{
  "activation": "geglu",
  "norm": "rmsnorm",
  "tie_embeddings": true,
  "extras": ["paired heads", "normalized values"],
  "init_std_o": 0.0811,
  "warmup_steps": 567,
  "dataset": "wikipedia_en"
}
Each number is 128 + 24 x the weight over its row's rms, rounded and kept within 0 to 255. Layers, rows and columns count from 0. The size above them is the row's rms in percent of the matrix's.

# layer 6 attention value, 256x256, rms 0.0721, rows 0-104, columns 192-255
size [ 90 108  94  97  93  90  99 101  94  97 107  98  98  92  88  92  94 103 104  96 101  97  91  96  97  96  93  98  92 104  96 101 103  88  95 100  91  92  95  91 113  95  93  93  92 107  92  94  97  95  93 102 122  90 102 109  99  95 132  99  88 108 104  92  96 106  95  96  99  93 103 106 106 111 100  97  99 102  94  97  98  91 102 100 107 100 110  99  98 103 106  98  97  94  95 102 104 100 106  98 108 100 101 102  98]
[[140 133 111 121 119 133 112 115 130 144 164  93 107 146 108 108 124 138 105  93 145 116 128  90 171 131  96 161 169 163 114 131 126 132 150 117 112 127 163 105  99 116 157 137 153 117 113 130 147 142 139 111 105 115 138 109 146 136 183 113 116 101 151 155]
 [117 150 112 104 117  80 157 135 129 127  96 147  94  90 112 152 141 137 147 158 138 120 118 123 132  94 133 115 141  98  83 153 158 160 122 134 130 144 140 121 160 139 138  83 130  99 150 124 108 118 100  95 126 169 156 129 160 141 128 147  95  99  93 153]
 [107 109 148 147 124 190 147 124 124 148 154 153 122  97 113 160 125 140 176 117 144  71 149 112  83 169 131 157 115 134 121 148 101  70  80 100 158 160 136 115 133 107 186 100 154 105 151 110 103 125 165  92  93 145 163 135  93 131 122 161  75 142 103 145]
 [141 129  87 138 147 132  89 120 144 169 144 170 164 159 151 147 128 126 120 116 122 118 106 129 115 127  92 170 136 154 135  97 119 113 130 139 101 135 141 147 125 110 164 126 155 109 133 185  92 136 123 121 150 113 123 129 137 166 146 114 172  60 143  65]
 [149 112 108 143 150 102 107 110 113 123  96 160  90 138 126 155 152 142 163 145 150 116 129 111  86 144 132 144 126 169 148 117 145 141 118  93 110 102 113 120  96 159 119 107 152 148 149 136 122 125 120 128 117 135 149 121 168 114 153 154 137 121 135 123]
 [124 119 126 104 156  71 141 179 106 134 129  98 122 139 105 118 115 175 107  98 120 114 133 121  97 110 128 196 103  97 137 148 128 133 100 147  93 133 126 128 158 183 127 141 150 128 104 141 116 124 109 138  82 101 159 151 106 157 130 143 108  83 138 129]
 [116 107 150 111 109  91 124  85 152 119 122 105 120 116 108 142 131  68 159  91 126 127 124 160 159  98 128 140 137 135 125 146 142  99  88 124  95 164 100 122 137 134 148 156  97 107 132 180 145 116 107 106 129  91 133 118 101 166 157 132 123 136 134  98]
 [140  97 100 134 107 101 120 123 135  92 160 156  73 103 146  94 101 161 152  99 101  79 104 113 112 117 126  99 141 143 100 108  96 105 146  85 162 140 132 116 149 149 109 118 111 144 170 112 147 136 185 149 163 137 142 122 116 144 113 131 107 122 130 140]
 [131 110  99 168 121 127 144 110 107 120 114 126 177  89  93 155 126 101 128 148 133 156 116 123 114 157 150  94 103 115 168 105 164 111 141 137 113 117 162 110 153  85 109 110 144 104 126 101 132 111  84 142  87 132  92 118 109 151  91 162 123  77 119 118]
 [156  98 107 136 142  91 160 165 100  83 135 130 113  73 167 120 113  99 116 150 116 147 148  92 141 101 123 135 131  93 160 141 145 127 157 124 103 110 118 112 144 150 109 100 130 131 134  73 104 124 139 160 100 129 144 127 106 146  91 142 147 134 157 133]
 [144 115 155 154 156 137 128 130 132 162 164 192  90 114 106 137 141 113 163  85 128  94 140 153 134 148 128 127 126  97 114  99 114 126 113 102 121 112 128 106 127  88 148 157 111 137 176 133 123 106 184 148  98 160 146 115 124 125 145 116 148  94 139 104]
 [137 160 100 198  97 125 150 111 147 106 154 117 142 180 103 114 141 111 159  99 103 175 130 151 145 127 139 132 117 106 131 120 153 127 114 101 138 145 130 140 152 151 106 123  89 125 135 116  99  90 120 122  75 151 110  90 146  94 113 126 102 147  90  87]
 [125  97 102 112 148 129 135 112 152 132 144 104 186 146 113 130 145 115 144 131 163 118 152 159 135 129 128 146 138  99 114 180  98 162 147 102 133 113 140 132 127 100 129 139 116 157 109 130 146  92 112 152 117  78 162 150 135 146 143 145 124 111 104  80]
 [131  95 134 155 159 124 141 133 129 104 125 155 131 168 136 131 166 130 154 146 106 152 130 178 176 113  97 150 114  78 109 147 125 108  86 121 124 135 165 141 137 122 167 141 172 120 118 127 121 166 149 157 148 136  92 115 159 132 121 142 151 133 118 112]
 [128 150 111 125 182 107 158 153 135 134 138 156  96 105 160 144 136 123 130 100 132  78 149 111  79 172 124 154 154 136 110 139 161 138 168 115 164 147 160 154 159 114 126 137 126 145 118 146 134 116 184 124  88 139 158 113 153 129 177 130 111 146 138 150]
 [136 125 174 141 133 159 155 116 138 131 167 103  93 144 111 119  76 122 115 145 134 112 112 133 116 128 118 126 114 134 182 159 149 145 116 136 139  92 136 149 133 144 179 115 136 131 123 183 164 118 131 109  93 127 114 134 104 113 110 110 159 151 103 119]
 [105 113  93  96 153 134 110 129 155 127 103 125 110 104 144 142 137 175 128 138 124 131 130 107 136  98 132 134 115 117 129 122 151 129 135 107 128 161 132 189 100 106 152 128  95  91  80 116 136 167 152 131 163 118 124 141 106 123 168 107 130 104 168 122]
 [155 157 138 108 138  92 107  93 137 121 139  98 120 149 172 116 134 157 135 100 143 147 100 168 166 114 132 121 107 162 102 114 149  94 135  85 122 143 143 121 156 129 128 133 107 133  95 126 121 132 180 144  93 141 147 116  93 140 137 159 130  95 110 145]
 [138  91  95 163 159 114 131 166 122 145 118 131 153 177 139 107 175 140 163 116 112 142 135 165 130 105 132 160 135 125 127 173 116 125  77 119 106 100 115 105 138 149  91 176 161 141 105 127 137 179 144 130 100 120 103 165 130 128 149 107  98 160 126 165]
 [141 116 132 156 102  92 143  90 165 125 127 121 184 112 101  82 140 105 104 110 114 130 159  81 119 122  89 150 142  87 136  97 155 160 143 143 115 136 136 107 161 182 109 110 153 102 119 106 125 147 157  96 149 125 172 112 106  99 136 117 126  47 100 138]
 [122 131 145  74 113 102 105 144 122 114 104 137 102 126 138 176 115  99 147 173 139  77  93 167 161 124 146 117 161 136  73 109 102 128 150 130 142 149 145 114  83 137 105  94 152  90 102 116 144 142 141 156 153 122 145 170 114 104 129 138  96 152 118 137]
 [164 116  91 153 105 159 124 117 134 149 130 115 122 133 161 126 100 141 162 137 125 151 111 138 127 128 163 137 102 128 105 110 171 146  85 141 166 106 117 153 110 142 144 128 138 140 176 186 153 109 127 107 137 115 121 119 136 139 160 164 111 108 158 120]
 [125 125  84 116 126 137  90 135 121 145 146 134 148 129 142 115 154 155 161 128 112 104 140 138 113 126 102 121 152  78  93 100 167 141 137 171 143 140 114 158 110 111 111 143 101 110 120 136  94 134  75 131 131 143 102 103 185 134 146 124 172  91 106 125]
 [138 142  96 152 152 107 149 104 108 136 141 148 128 159 112 153 125 118 140  81 144 127 122 134 134 160 144 155 107 125 154 115 121 106  61 142 113 183 160 156 136 115 140 130 107 134 101 130 131 145  96 109  75 111 157 138 109 149 122 155 147 108 101 151]
 [122 124 120 159 127 122 103  96 123 106 134 125 119 131 143 143 168 103 129 123 144 101 116 154 109 119 118 106  94 111 106 105 159 107 116 115 150 108 142 149 107 102 123 130 123 141 134 179 131 102 129 101 145 156  97  93 125 155 101 128 123 101 140  98]
 [110 121 121 134 112 149 127 161  98 110 122  93 133 159 153  99 112 155 130 107 120 106  85 164 122 143 107 148  84 133 141 126 133 106 160  81 123 119 149 168 115 142 133 167 106 134  90 130 144 180 132 123 118  87 130 176 157 108 130 167  97 171 140 129]
 [115 114 157 169 151  90 122 166  73  71  92 111 108  89 151 140 156 136 168 169  96 120 104 127 101 119 165 152 127 124 110  93 120 175  93 121 126 131 163 141 100 148 109 136 107 107 103 169 114  97 132 143 122 118 115 113 103 129  97 124  92 119 140 118]
 [116  97 127 165 113 128 139 133  92 156  95 152 166 134  98  84 139 147 108 110 106 148  89 107 102 131 136 138 113 141  98 127 139 146 184 112 107 104 144 101 148 125 103 143 117 127 146 114 127  93 102 127 149 141 104 142 107 142 131 150 179 158 109  98]
 [132 113 149 164 159 104 107 135  79 155 150  98 128 181 136  84  80 142 107  86 131 125 101 126 148 153 122 114 108 141 140 102 160 153 134 154 108 123  95 150 141 151 104 177 109 147 119 125 102 115 127 148 130 142 134 125 140 124 147 122  97 116 101 172]
 [ 90 117 107 136 110 150  94 126 110 146 148 101 132 113 148 124 123 130 106 140 153 111 163 162 155 138 123 122 131 109 128 121 123 162 129 162 106 115 165 128 110  97 160  91 129 159 185 126 101 106 167 174 127 114 170 108  88 133 129 108  99 151 123 108]
 [143  97 119 186 136  97 141  93 161 147 121 133 157 101 165 100 160  94 115 148 108 133 127 101 140 153 101 128 110 141 133 131 123 163  98 118 128 109 140 111 134 149 161 159 150 145 149 141  98 107 125 107 166 124 144 109 169 109 153  90 140 109 141 152]
 [136 104 134 146 154 162 109 151 102 112  99 142 161 154 161 137  89 118 125 140 161 128 178 111  99 139 107  81 110 114 128 178 131 139 163 154 129 127 148 153 107 124 113 123 153 143 142 116  98 115 111 128 129 122 102 130 146 158 138 161 131 146 103 145]
 [ 81 122 111 192  77 129 101 117 116 150 130  89 112 168 143 142  94 107 157 101 143 129  91 141 158 142 103 149 123 146 113 141 156  79  92 121  97 160 111 155 138 144  93 173 162 162 160 159 119 142 110 109 117 135 152 107 147 124 139  97  99 143 139 162]
 [139  87 103 121 154 154 124 143 101  93 172 132 137 126 160 101 129 150 128 147 149 151  97 126 143 140 168 135 101 128 120 139 130 142  77 105 136 167 138 123 123 145 149 119 117  97 133 150 103 104 157 134  69  89 166 109 176 122 101 131 147 162  92 166]
 [125 157  95 100 150 142 135  91 113 101 119  62 188  96 130 154  96 150 119 128 160 137 149  92 118 105  95 120 134  82 134 152  98 135 153 156 133 147 125 112 125 123 164 118 105 151 117  85 130 167 140 143 132 103 104 152 130 135 101  96 141 165 137 159]
 [128 106  83  95  72 147 129 133  89 118 135 127 146 120 142 148 158 153 138 103 108  58 119 152 144 121 117 152 101 153 134  94 124 124 135 126 153 163  98 130 138 123 129 170 121 108 113  94 118  86 116 109 134 148 140 157 138 105 114 127  69 161 156 102]
 [134 168 116 112  86 116 167 102 134 132 119 128 102 146  75  83 151 145 145 137 127 108 124  89 126 140 154 152 151 143 156 152 146 171 163 108 159 123  85  89 116 113 136 134 124 104 131 141 163 101 143 138 155 154 141 134 104 111 153 136  89 143 123 139]
 [146 163 130 122 119 130 105 159 152 134  98 140 127 101  86 169  91 144 108 138 179  89 108 156 111 150 144 136 122 101 148 134 139 104 138 156 127 109 118 139 110 138  92 130 132 138 130 160 109 164 147 139 113 123 124 135 149  89  90 154 109 136 122 170]
 [130 103 137  97 116 123 129 132 129 110 126 165  68 142 159 100 135 120 133 138 123 146 128  93 170 126 134 152 125  96 126 144 116 107 154 135 107 137 122 105 109 129 114 121 124 101 143 124 150 153  95 143 137 156 145 131 145 110 129 136 163 112 107 115]
 [ 82 140 138 151 169 133 105 144 150 111 147 157 143 167  95 118 163 149 105 140 106 164 109 139 137 136 152 178 114 148 161 123 122  99 131 149 112  96 149 120  93 103 111 130  87 150 112 172 164 141 102  98 103 122 111 119 162 137 136 101 154  86 168  84]
 [132 150 128  93 115 136 131  79 114 130  90 138  85 111 143 103 151 128 106 100 125 135 101 121 149 120 137 149 103  98 140 186 140 130 149 115 136 150 106 153 137 108 130 123 155 103  89  96 128 100 109 133 120 145 119 173 119 141 103 133 110 119 100 143]
 [ 84 128  82 148 139 147 142 125 172 132 137 138 144 131 139  86 139 157  95  89 125 122 152 121  79 130 115 124 148 119 135 135 130 133 136 145 137 146 129 121 149 138  89 137 132 123 119 140 161 140 162 100 154 108  78 127 122 148  53 105 116 140 132 145]
 [128 150  91 126 103  92 133 120 152 107 146 106 197 121  85 116  97  89 103 110 134 128 126 141 156 111 120 152  74 147  97 168 125 140 137 133 113 106 145 141  92 146 133 136 114 117 144 152 125 145 109 149  97  93 112 112 119 156 136 113  97 108 100 136]
 [117  94  96 136 130 111 124 175 131  91 123  75 132 108 146 127 131 125 165 146 156 184 102 154 152 149 122 134 118 165 142 177 111 102 136  89 127 132  94 148 154 103 107 131 163 123 145 130 151 143 105 100 145 167 140 149 118 149 165  82  96 104 141  97]
 [157 114 115 103 120 146 145 135 153  84 167 166 136 107 151 105 153 108 130 123  99 121  99 135 119 140 143 188 133 107 108 160 126  89 108 138  99 133 103 154 132 140 108  62 154 128 130  98 115 118  87 164  92 149 144 156 146 136 131 143 120 154 160 177]
 [152 140 108 115 124 151  83 116 136 114 134  92 122 129 135 153 146 155 134  90 106 108 113 126 147 156 103 134 111 102  97 100 135 111 110 109 117 137 147 133 116 158 123 127 131 132 156 147  94 117 119 128 121 127 163  97  78 164 138 156 139  55 154 102]
 [145 148 117 129 103 123 128 167 121 177 177  96 148 111 167 142 146 171 126 159 123 111 135 134  92 163 133  74 136 103 103  93 105 127 101 138 159 152 146  90 108 110 177 140 107 108 170  96 158 166 175 107 135  92 162 104 107 148 124 165 138 162 104 119]
 [ 89 138 128 144 137 104 128 117 104 106 180 140 126 143 111 129 171 113 154 109 122 127 106 122 133 101 156 143 148 138 136 103 129 116 117 112 152  96 148 145 139 110 161 136 134 131 126 113 129 113 141 140 104 134 137  79 162 137 141 135 107 105 102 123]
 [130 164 138 142 164  95 130 123 107 164 132 121  94 113 159 162 125 132 128 142 136 110 164 150 131 115 124 151 124 129 132  73 146 121 136 105 110 137 106 106  95 121 170 123 136 133 121 107 148 126 103 139 105  92  97  94 141 162 118 109 155 106 124 140]
 [ 62 129 101 141 115 114 123 123 163  89 113 139 157 102 124 153 162  90  98 136 154 101 141  88 181 160 146 175 159 130 145  94 130 118 135 137 148 111 156 140 149 140 166 130 116 137 113 126 128 111  91 152 108 103 161  80 117 111 144 117 114 159 144 123]
 [111 118 178 117 149 134 125 141 133 130 121 145 157 146  90  92 141 132 139 129 159 162 156 139 178  92 141 179 154 154 176 171 102 119 141 100 156 104 109 129 127 146  96  85 162 161  82 124 113 131 110 115 117 162 123 113 112 147 121 128 145  96 119 111]
 [142 142 102 143 138 132 139  66 134 129 159 116 153 165 137 120 124 151 131 146 126 145 105 111  96 119 166 151 149 139 137  99 135 116 102 125 111 150 130 121 138 125 146 124 148 128 124 146 138 147 104 164 106 132  90 130 134 142 113 136 133  98  93 109]
 [159 151 111 168 172 129 140 133 105 138  97 119 159 145 111 134 154 104  94 138  87  93 123 108 157  99 124 143 150 117 127  89 149 141 118 127 148 123 116 104 147 138 140 157 108 106 160 116 116 131 100  83 105 110 122 135 129 108 143 167 123  91 125 105]
 [161 113 123  94 131 128 142  94 113 157 177 113 100 133 106 111 116 160 120 107 117  94 174 111 130 137 164 118  86 164 128 109  91 155 150 121 144 135 150 149 103 104 153 102  85 124 132 106 142 145 145 142 138 123 122 101 108 136 109 120 107  66  93 101]
 [131 110 161 148 116 126 105 121 162 108 127  95 117 144 107  93 126 151 148 120  84 116 102 121 107 125 118 158  85 168  90 132  98 135 126 133 114 116  93 145 160 106  85 107 151 142  93 152 147 117 110 118 103 125 132 181 121 142 145 138 138 182 159  91]
 [119 110 104 174 124 137 117  93 106 110 125 165 118 107 175 141  93 114 152 128 163 131 104 147 182 122 157 110 104 100 137 129 132 119  84  97 149 138 110 120 116 140 171 130 123 102 120 153 125 111 169 159 165 137 106 124 107 139 182 169 136 112  97 109]
 [132 128 129 111 132 134 107 125 130 161 157 152 105 158 154 103 156 145 122 123 175 152 142  98 106 170  92 120 145  84 140  93 157  97 148 126 116 114 148 113 168 160 131 131 106 103 118 142  91 137 163 122 131 149  98 124 124 160 120 129 168 128 104 113]
 [150 117 151 175 122 153  85 155 137 111 160 164 184  99 140 145 138 117 171 119 149 152 128 135 149 145 120 132  94  89 135 112 128  95  84 127 100 144 171 126  92 128 109  90 100 154  91 146  90  97 113 183 137 115 119 136 130 105 129 136 103 104 141 153]
 [110 104 208 103 147 110 139 161 162  81 165 107 132 125 128 134 137 116 103 136 136 123 158 150 142  94 136 181 111 126 151  99 106 116 133 104 111 102 128 151 113 129  91 130 130 127 105 153 149 121 112 140 126 147 123 173 123 128  97  91 130 103 116 139]
 [ 87 156 104 130 116 103 132 146 132 141  92 123 143  91 157 107 116 156 111 165 114 103  99  56 108 150 161 161 133 118 117 143 149 148 137 151 118 116 117 125 157 132 129 143  99 156 163  98 140 165 126 166 133 124 109 144 135 106 111 180 119 156 117 148]
 [ 71 105 132  91 135 134 158  98  84 108 147 124 132 138 156 125 150 134 106 172 143 177 135 132  84 153 162 165 128 162  99 140  83  95 154 126 152 117 135 111 147 138 110  78  82 103  98  88 163 138 132 110 144 160 124 172 137 121 141 118 109 118  99  92]
 [ 92  96 148 202 140 143  96 101 144 132 112 144 135 167 158 147 134 119 106 135 150 167 176 110 149 124 135  98 123 102 141 124 110 124 109 109 124  90 133 134 106 124 135 130 131 159 166 135 137 131 181 149 125 131 159 133 109 169 141 132 167 109 124 152]
 [151 166 109 100 124 103 114 110 169 138 140 104  97 130  95 144 181 128 141 149 168 105 146 123 118 113 120 132 139 104 147 175 124 124 150 134 112 118 117  93 123 120 119 135 125 116 128  84 114 141 114 131 163  85 106 133 152 102 146 124 132 147 129 161]
 [ 91 144 151 130 116 134  97 144  68 111 130 179 138 126  89 107 149 147 130 162 103  92 107 118 109 127  98  90 144 143 127 145 124 147 140 106 156 143 109 154 143 105 136 143 128 149 137 128 153 120 143 148 149 115 124  88  94 119 148 130 121 146 108 131]
 [113 117 119 101 140 167 140 117 160 175 147 133 151 158  88 127 129 141 127 115 121 165 138 165  92 144 171 163 172 118  83 134 147 161 158 163 139 113 104 151 120 147 101  86  95 102 164  96 163 102 120 109 153 131 128 144 138 119  98 121 112 143 132 141]
 [131 146 138  98 127  96 151 137 104  80  88  99 169 113 145 142 133 108  74 144 113 122 108 124 120 147 110 119 152 129 121 127  91 138 104 146 151 115  76 120 113 122 137  86 108 106 103 137 122 170 116 115 165 103 112 153 135 123 137 150  82 151 146 119]
 [130 102 153 114 179 122 129 134  98 107 127 115 114 151 121 145 181 125 158 108 152 131 103 116 118 122 114 123  92 140 152  98 107 128 108 100 136 149 102 136 153 136 148 120  82 146 132 131 152 147 151 122 129 129  97 124 114 160  80 147 162 109 137 111]
 [ 88 123 108 148 129  89 115 128  99 165 143 186 145 119 165 145 171 131 124 113 135 151 138  96 107 176 142 153 129 154 120 102  91 144 136 136 122  90 132 133 106 166 140  95 140 108 132 134 141 159 138  87 145 105 156  75 160 105 134 155 184 124 148 150]
 [140 145 175 149 125 152 146 111 128 172 117 152 140 141 103 132 144 149 105 101 129 167 157 136 125 164  97 164  76  94 129 143 110 149 132 154 131 153  92 146 101 116 107 149 138 125 150 132 111 116  77 136 175  88  86  85 192 158 118 144 143 123 155 151]
 [120 145 109 108 165 130 129 154 175 149 160 126 127 130 117 107 142  96 159 113 101 106 133 163 107 172 156 158 148 142 109 157 100  89 121 119 130 139  94  99 117 140 145  83 133 129 151 142 108 161 180 172 154 126 141 122 111 122  88 123 115  93  99 144]
 [159 140 160 129 110 124 139 152 145 113 120 133 141 149 157 136  93 153 158  90 165 132 128 130 157 124  91 164 117 130 123 140 152 126  89 145  92 119 134 108 149 147 132 153 111 121 137 150 156 147 116  77 129 105 155 109 141  99 104 166 127 145 119 118]
 [121 151 144 144  78 141 113 108 155 131 112 119 134 134 129 111 153 160 162  73 155 105 167  93 103 150 136 102 122  87 141 116 165  74 144 162 149 168 131 152 131 130 124 144 164 164 133 108 142 161  93 127 101 146 122  90 183 113 155 119  94 129 116 109]
 [ 95 150 133 137 171 154 103  85 111  88 152 148 100 107 133 114 146 162 110 120 129 101 127 123 123 158 117 107 124 143  87 160 144 143 132 136 180  97 150 132 140 151 140  98 130 103  98 129 165 135 125 112 186 146 112 132 101 125 167 107 134 136 147 142]
 [149 129 116 139  98 109 139 174 150  77 121 127 129 130 126 160 134 138 158 106 167 137 143 157  87 138 150 108 170 155 111  94 127 130 159 169 144 135 103 141 152 108 107 121 148 133 136 116 110 140  91 101 144 152  95 158 119 118 105  84  75 146  87 139]
 [111 108  99 122  96 151 116 165 136 150 157 167 101 134 129  88 110 125 108 130  80 133 108 143 125 112 151 139 160 123 126 154 102  76 124 161 144 123 129 167 112 144 155 134 164 149  99 131 106 170 129 138 130 121  89 171 160 137 142 130 119 154 142 126]
 [162 111 106 105 114 117 141 113 137 187 131 127 117 145  94  99 147 158 147 104 155 165 124 115 133 126 112 154 113  83 151 101 100  95 111 126 148 131 132 108 132 157  91 120 137 140 131 129 110 115  72 113 143  98 141 123 152 148  60  87 186 149 138 147]
 [108 150 123 143 125 102 154 138  57 154 123  94 101 111 125 110 152 140 150 113 122 140 157 100 109 132  87 144 172 120 109  85 132 118 128 145 105 152 137 116 131  93 112 137 126 125 116 152 153 100 167 160 120 123 168 169 132 114 116 139 124 127 111 148]
 [139 108 127 133 121 120 172 157 130  95 135 111  98 169 155 118 134 145 125 160 144 108 117 188 104 185 134 130 131  94  89 175 132  80 158  98 150 135 108  82 155 143 152 165 127 135 116 142 135 143 119 137  92 151 164 114 163 123 133 115 102 121 152 116]
 [166 130 106 153 137 143 113 118 123  86 108 179 106 131 115 146 139 133 139 132 118 111 114 149 166 134 139 147  92 133 159 131 145 103 129 105 116 135 155  88 135 152 150 151 105 144 124 151 123 129 160 124 176 127  91 148 110  92 146  93 155  98 147 122]
 [113 126 118 106 107 112 110 138 154 148 148 104 141 137 171 134 132 158 128 169 155 120 107 167 135 152 113 147 111 113  91 140  89 131 130  92 164 144 116 106 113 147 101 157  83 106 124 138 105 106 106 165 111 138 165 118 131 156 148 108 171 108 121 113]
 [146 132 125  67 172 106 182  92 133  89 125  96  73 107 145 146 145  92 115 148 157 153 165 150  93 139 126 116 117  96 140 145 158 155 109 166 139 109 127 133 149 125 147 154 112 126 152 153 143 111 132 144 130 141 174 126 118 118 155 174 161 107 169 111]
 [132 134 126 141  91 143  97 140 150 188 145 172  69 101 102 136 145 163 122 137  92 132 162 119  93 114 121 166 119 135 113 162 108 107  88 165 116 112 119 129 144 167 126 130 124  99 103 124 108 116  97 134  85 123 113 108  97 101 135 165 148 113 106 120]
 [ 75 147 104 127 121 157 141 122 106 139 142 157 136 117 125 138 127  98 109 115 107 155 106 155 141 107 125 125 140 135  74  96 149  88 105 119 154 105 110 153 114 146 129 163 104 116  93 156 158  92 100  99 152 146 160 107  92 134 150 103 178 169 151 123]
 [160 142 103 146 141 107 121 137 108  93 150  82 125 121 112  89 120 108 116  75 107 111 149 102 166 133 120 140  96 158 110 156 147 167 104  89 142 133 121 113 130 114 163 148 133 166 128 159  93 163 116 153 105 115 124 109 114 150 124 122 139 120 118  81]
 [ 75 131 134 128 115  88 105 117 100  75 141  89 152  93 109 124  95 146  92 115 151 149 151 100 137 170 151 109 103 114 117 110 110 115 135 159 123  79  93 137 147 120 133 110 144 145 137 155 161 125 145 130 104 131 132 122 137 114 133  92 102 169 111 150]
 [176 180 103 142  81 138 122 129 163 111  99  98 156 154 101  97 121 166 130 132 129 136 116 108 137 101 130  93 132 119 125 135 106 107 126 133 123 122 116 132  98  89  83 129 115  93 153 100 123 138  90 105 100 121 137 140 155 111 120 154  70 136 128 139]
 [121 128 170 139 132  98 146 118 112  98 132 120 152 144 178  99 116 161 129 168 150 127 149  98 103 111 141 105 107 116 119 147 102 161 119 131 149 148  93 150 134 135 139  89 143 146 109 112 185 127 118 124 167 137 113 137 110 133 126  80 149 154 127 156]
 [106 148 111 138 157 130 107 143  91 163 138  96 119 148 134 153 138 102 114 127 139 107  96 122 113 133 119 150 104 102 142 118 103 137  94 135 147  94 155 100 120 121 178 125 112  98 120 137 124  86 112 115 126 128 134 124 178 109 114 118 157 110 173 100]
 [138 100 138  89 100 143 132 108 120 113 137 127 157  99 118 142  90 156 149 119 169 121  97 123 139  83 129  97 130 132 109  95 128 143 136 109 131  87 101 149 110 151 148 150 131 135 155 109 134 117 167  95  89 124 121 143 125 113 132 146 133 148 114 159]
 [104 121 145 129 173 102 112 100 143 135 162 178 139 120 108  83 157 139 102 118  95  98 101 107 156 108 121 166 128 172 120  74 125 148 127 126 133 135 122 110 171 162 136 139  92 141 100 127 130  96 155 134 163 150 145 159 140 155  82 119 136 160 140 134]
 [135 144 150 137 147 158 104  82 131 172 110 107 153 158 151 125 170 127 151 108 124 113 113 155 147 192 141 120  92 119  96 141 128 119 105 154 153 112 124  89 158 114 155 160 160  99 137 173 144  97 152 149 131 138 151 150 108 161  75 150 156 137 131 107]
 [117 140 134 107 118 123 132  97 137 131 145 167 168 125  74 106 177 130 179 176 113 113 128 172 145 132 136 135  95 141 112 112 116  77 103 141 101 113 112 113  95 129 118 143 160 146 159 161 158  90 145 136 150 136 132  74  92 116 159 167 126 176 158  98]
 [150 121 125 153 150 135 164 134 122 130 130 111  95 109 115 115 114  80 113  88  95 111 123  90  83 142 145 150  96 113 132 122 127 111 131 107 115  82 143 159 139 144 127 131 112 112 139 166 137 112 112 132 146 140 169  75  82 149 136 160 127 121 126 105]
 [157 101 166 155 129 119 123 169 158 125 146 143  93 153  98 134 122 138 108 145 143 141  84 143 105 117 138  93  82 129 133 127 150 185 159  95 142 140 113 152 115 137  77 156 105 137  87 141 136 135  85 140 124 141 112 106 129 134 115 101 120 121 108 146]
 [122 134 136 113 101 115 157 112 142 105 112 147 113 135 115 135 158 156 108 117  89 107 131 133 112 140  88 135 126 116 184 114 107 105 145 104 167  93 141 139 156  90 176 101  93 153 130 168 141 123 101 118 140 142 154 118 124 140 129 119  94 134 121  96]
 [ 86  94 142 131 111 152 128 165 117 123 139 147 120 104 112 107 123  94  90 141 166 126 145 160 124  98 107 128 127 167 121 149 138 164 139 102 149 118 167  75 148 145 107 121 153  95 106 134 121 119 174 148  95 145 120 140 156 170 131 112  90 121 111 160]
 [156 118  96 145 122 104 105 160 119  89 115  94 150 132 136 148 107  62 170 108 102 122 144 135 154 148 144 154 124 113 137 104 147 125 104 145 146 130 114 146 156 110 171 129 168 101 148 145 138 145 112 115 137 114 104 149 115 107 125 172  96 136 111 132]
 [162 115  72 156 125  91 124 176 144 109 155 127 128 105 116 118 148 221  95 136 106 151 130 152 134 108 150 141 141 146 149 155 140 110 124  88 149 131 170  94 123 114  83 111 180  96 151  87 116 161 161 107  93 118 121 142 121 139 110  97 148  94 102  90]
 [ 99 137 124 107 152 107 153 159 120  97 122  98 122 138  94 107 171 100 134  90 135 112 103 142 145 127 101 144 152 128 144 161 146 130 158 168 107 109 149 148 110 110 147 144 113 150  71  97 124 108  94  82 103 157  88 124 146 120 134 106 127 161 172 159]
 [133 102 126 140 128 142  92 158 110 145 140  98 114 149 136 130 154 115 127 112 144 126 139 161 128 107 136 121 148 103  93 135 132 175  95 142 134 112 140 111 116  86 102 161 127 133 138  93 142 176 154 169  99 139  93 174 146 113 126 142 162 131 103 136]
 [142  85 128 105 112 171 103 154 130 144 145 134 116 133 101  84 121 146 150 134 148 166 134  97 104 101 161  90 154 111 151 183  83 170 163 105 100 105 118 146 126 137 112 142 129 165  96 124 149 152 133 111 102 124  96 175 113 126 171 112 116 123  98 112]
 [135 131 132  78 147  96 153 174 107 107 134 121 154  87 106 102 137 146  96 118 163 146 137 134  93 155 135  98 137 136 160 137 141  99 111 123 165 163 111 136 132 104  89 128 103 107 164 115 123 154 139 132 140 119 139 136  77 135 145 126 132 103 112 136]
 [123 139 104  96 117 146 125 100 154 131 110 156 103 151 109 156 171 153 151 138  96 148 143 129 134 113 155 121 156 125  97 102 121 127  86 149 146 133 125 119 103  96 160 133 103 123 135 104 128 197 108 123 119  96 154 110 175 136 125 171 104  80 119 104]
 [119 110 113 144 106 122 139 147 178  90 153 143 121 113 170 149 148 131  70 156 144 127 140 123 112 144 133 136 122 117 136 163 145  74 139 138  91 123 120 133 143 139 121 139 149 139 100 113 137 149  80 132 102 128 151 142 109 150 140  71  82 170 134 110]
 [140 104 149 113 158 138 116 103 174 173 152 142 158 118 137 135 172 140 163 144  85 119 156 109 144 126 120 141 110 118 149 149 139 145 101 123 122 125 136 148  95 160 129 119 158 128  87 128 176 155 156 108 133 145 123 169 133 114 121 124 128 117 116 166]]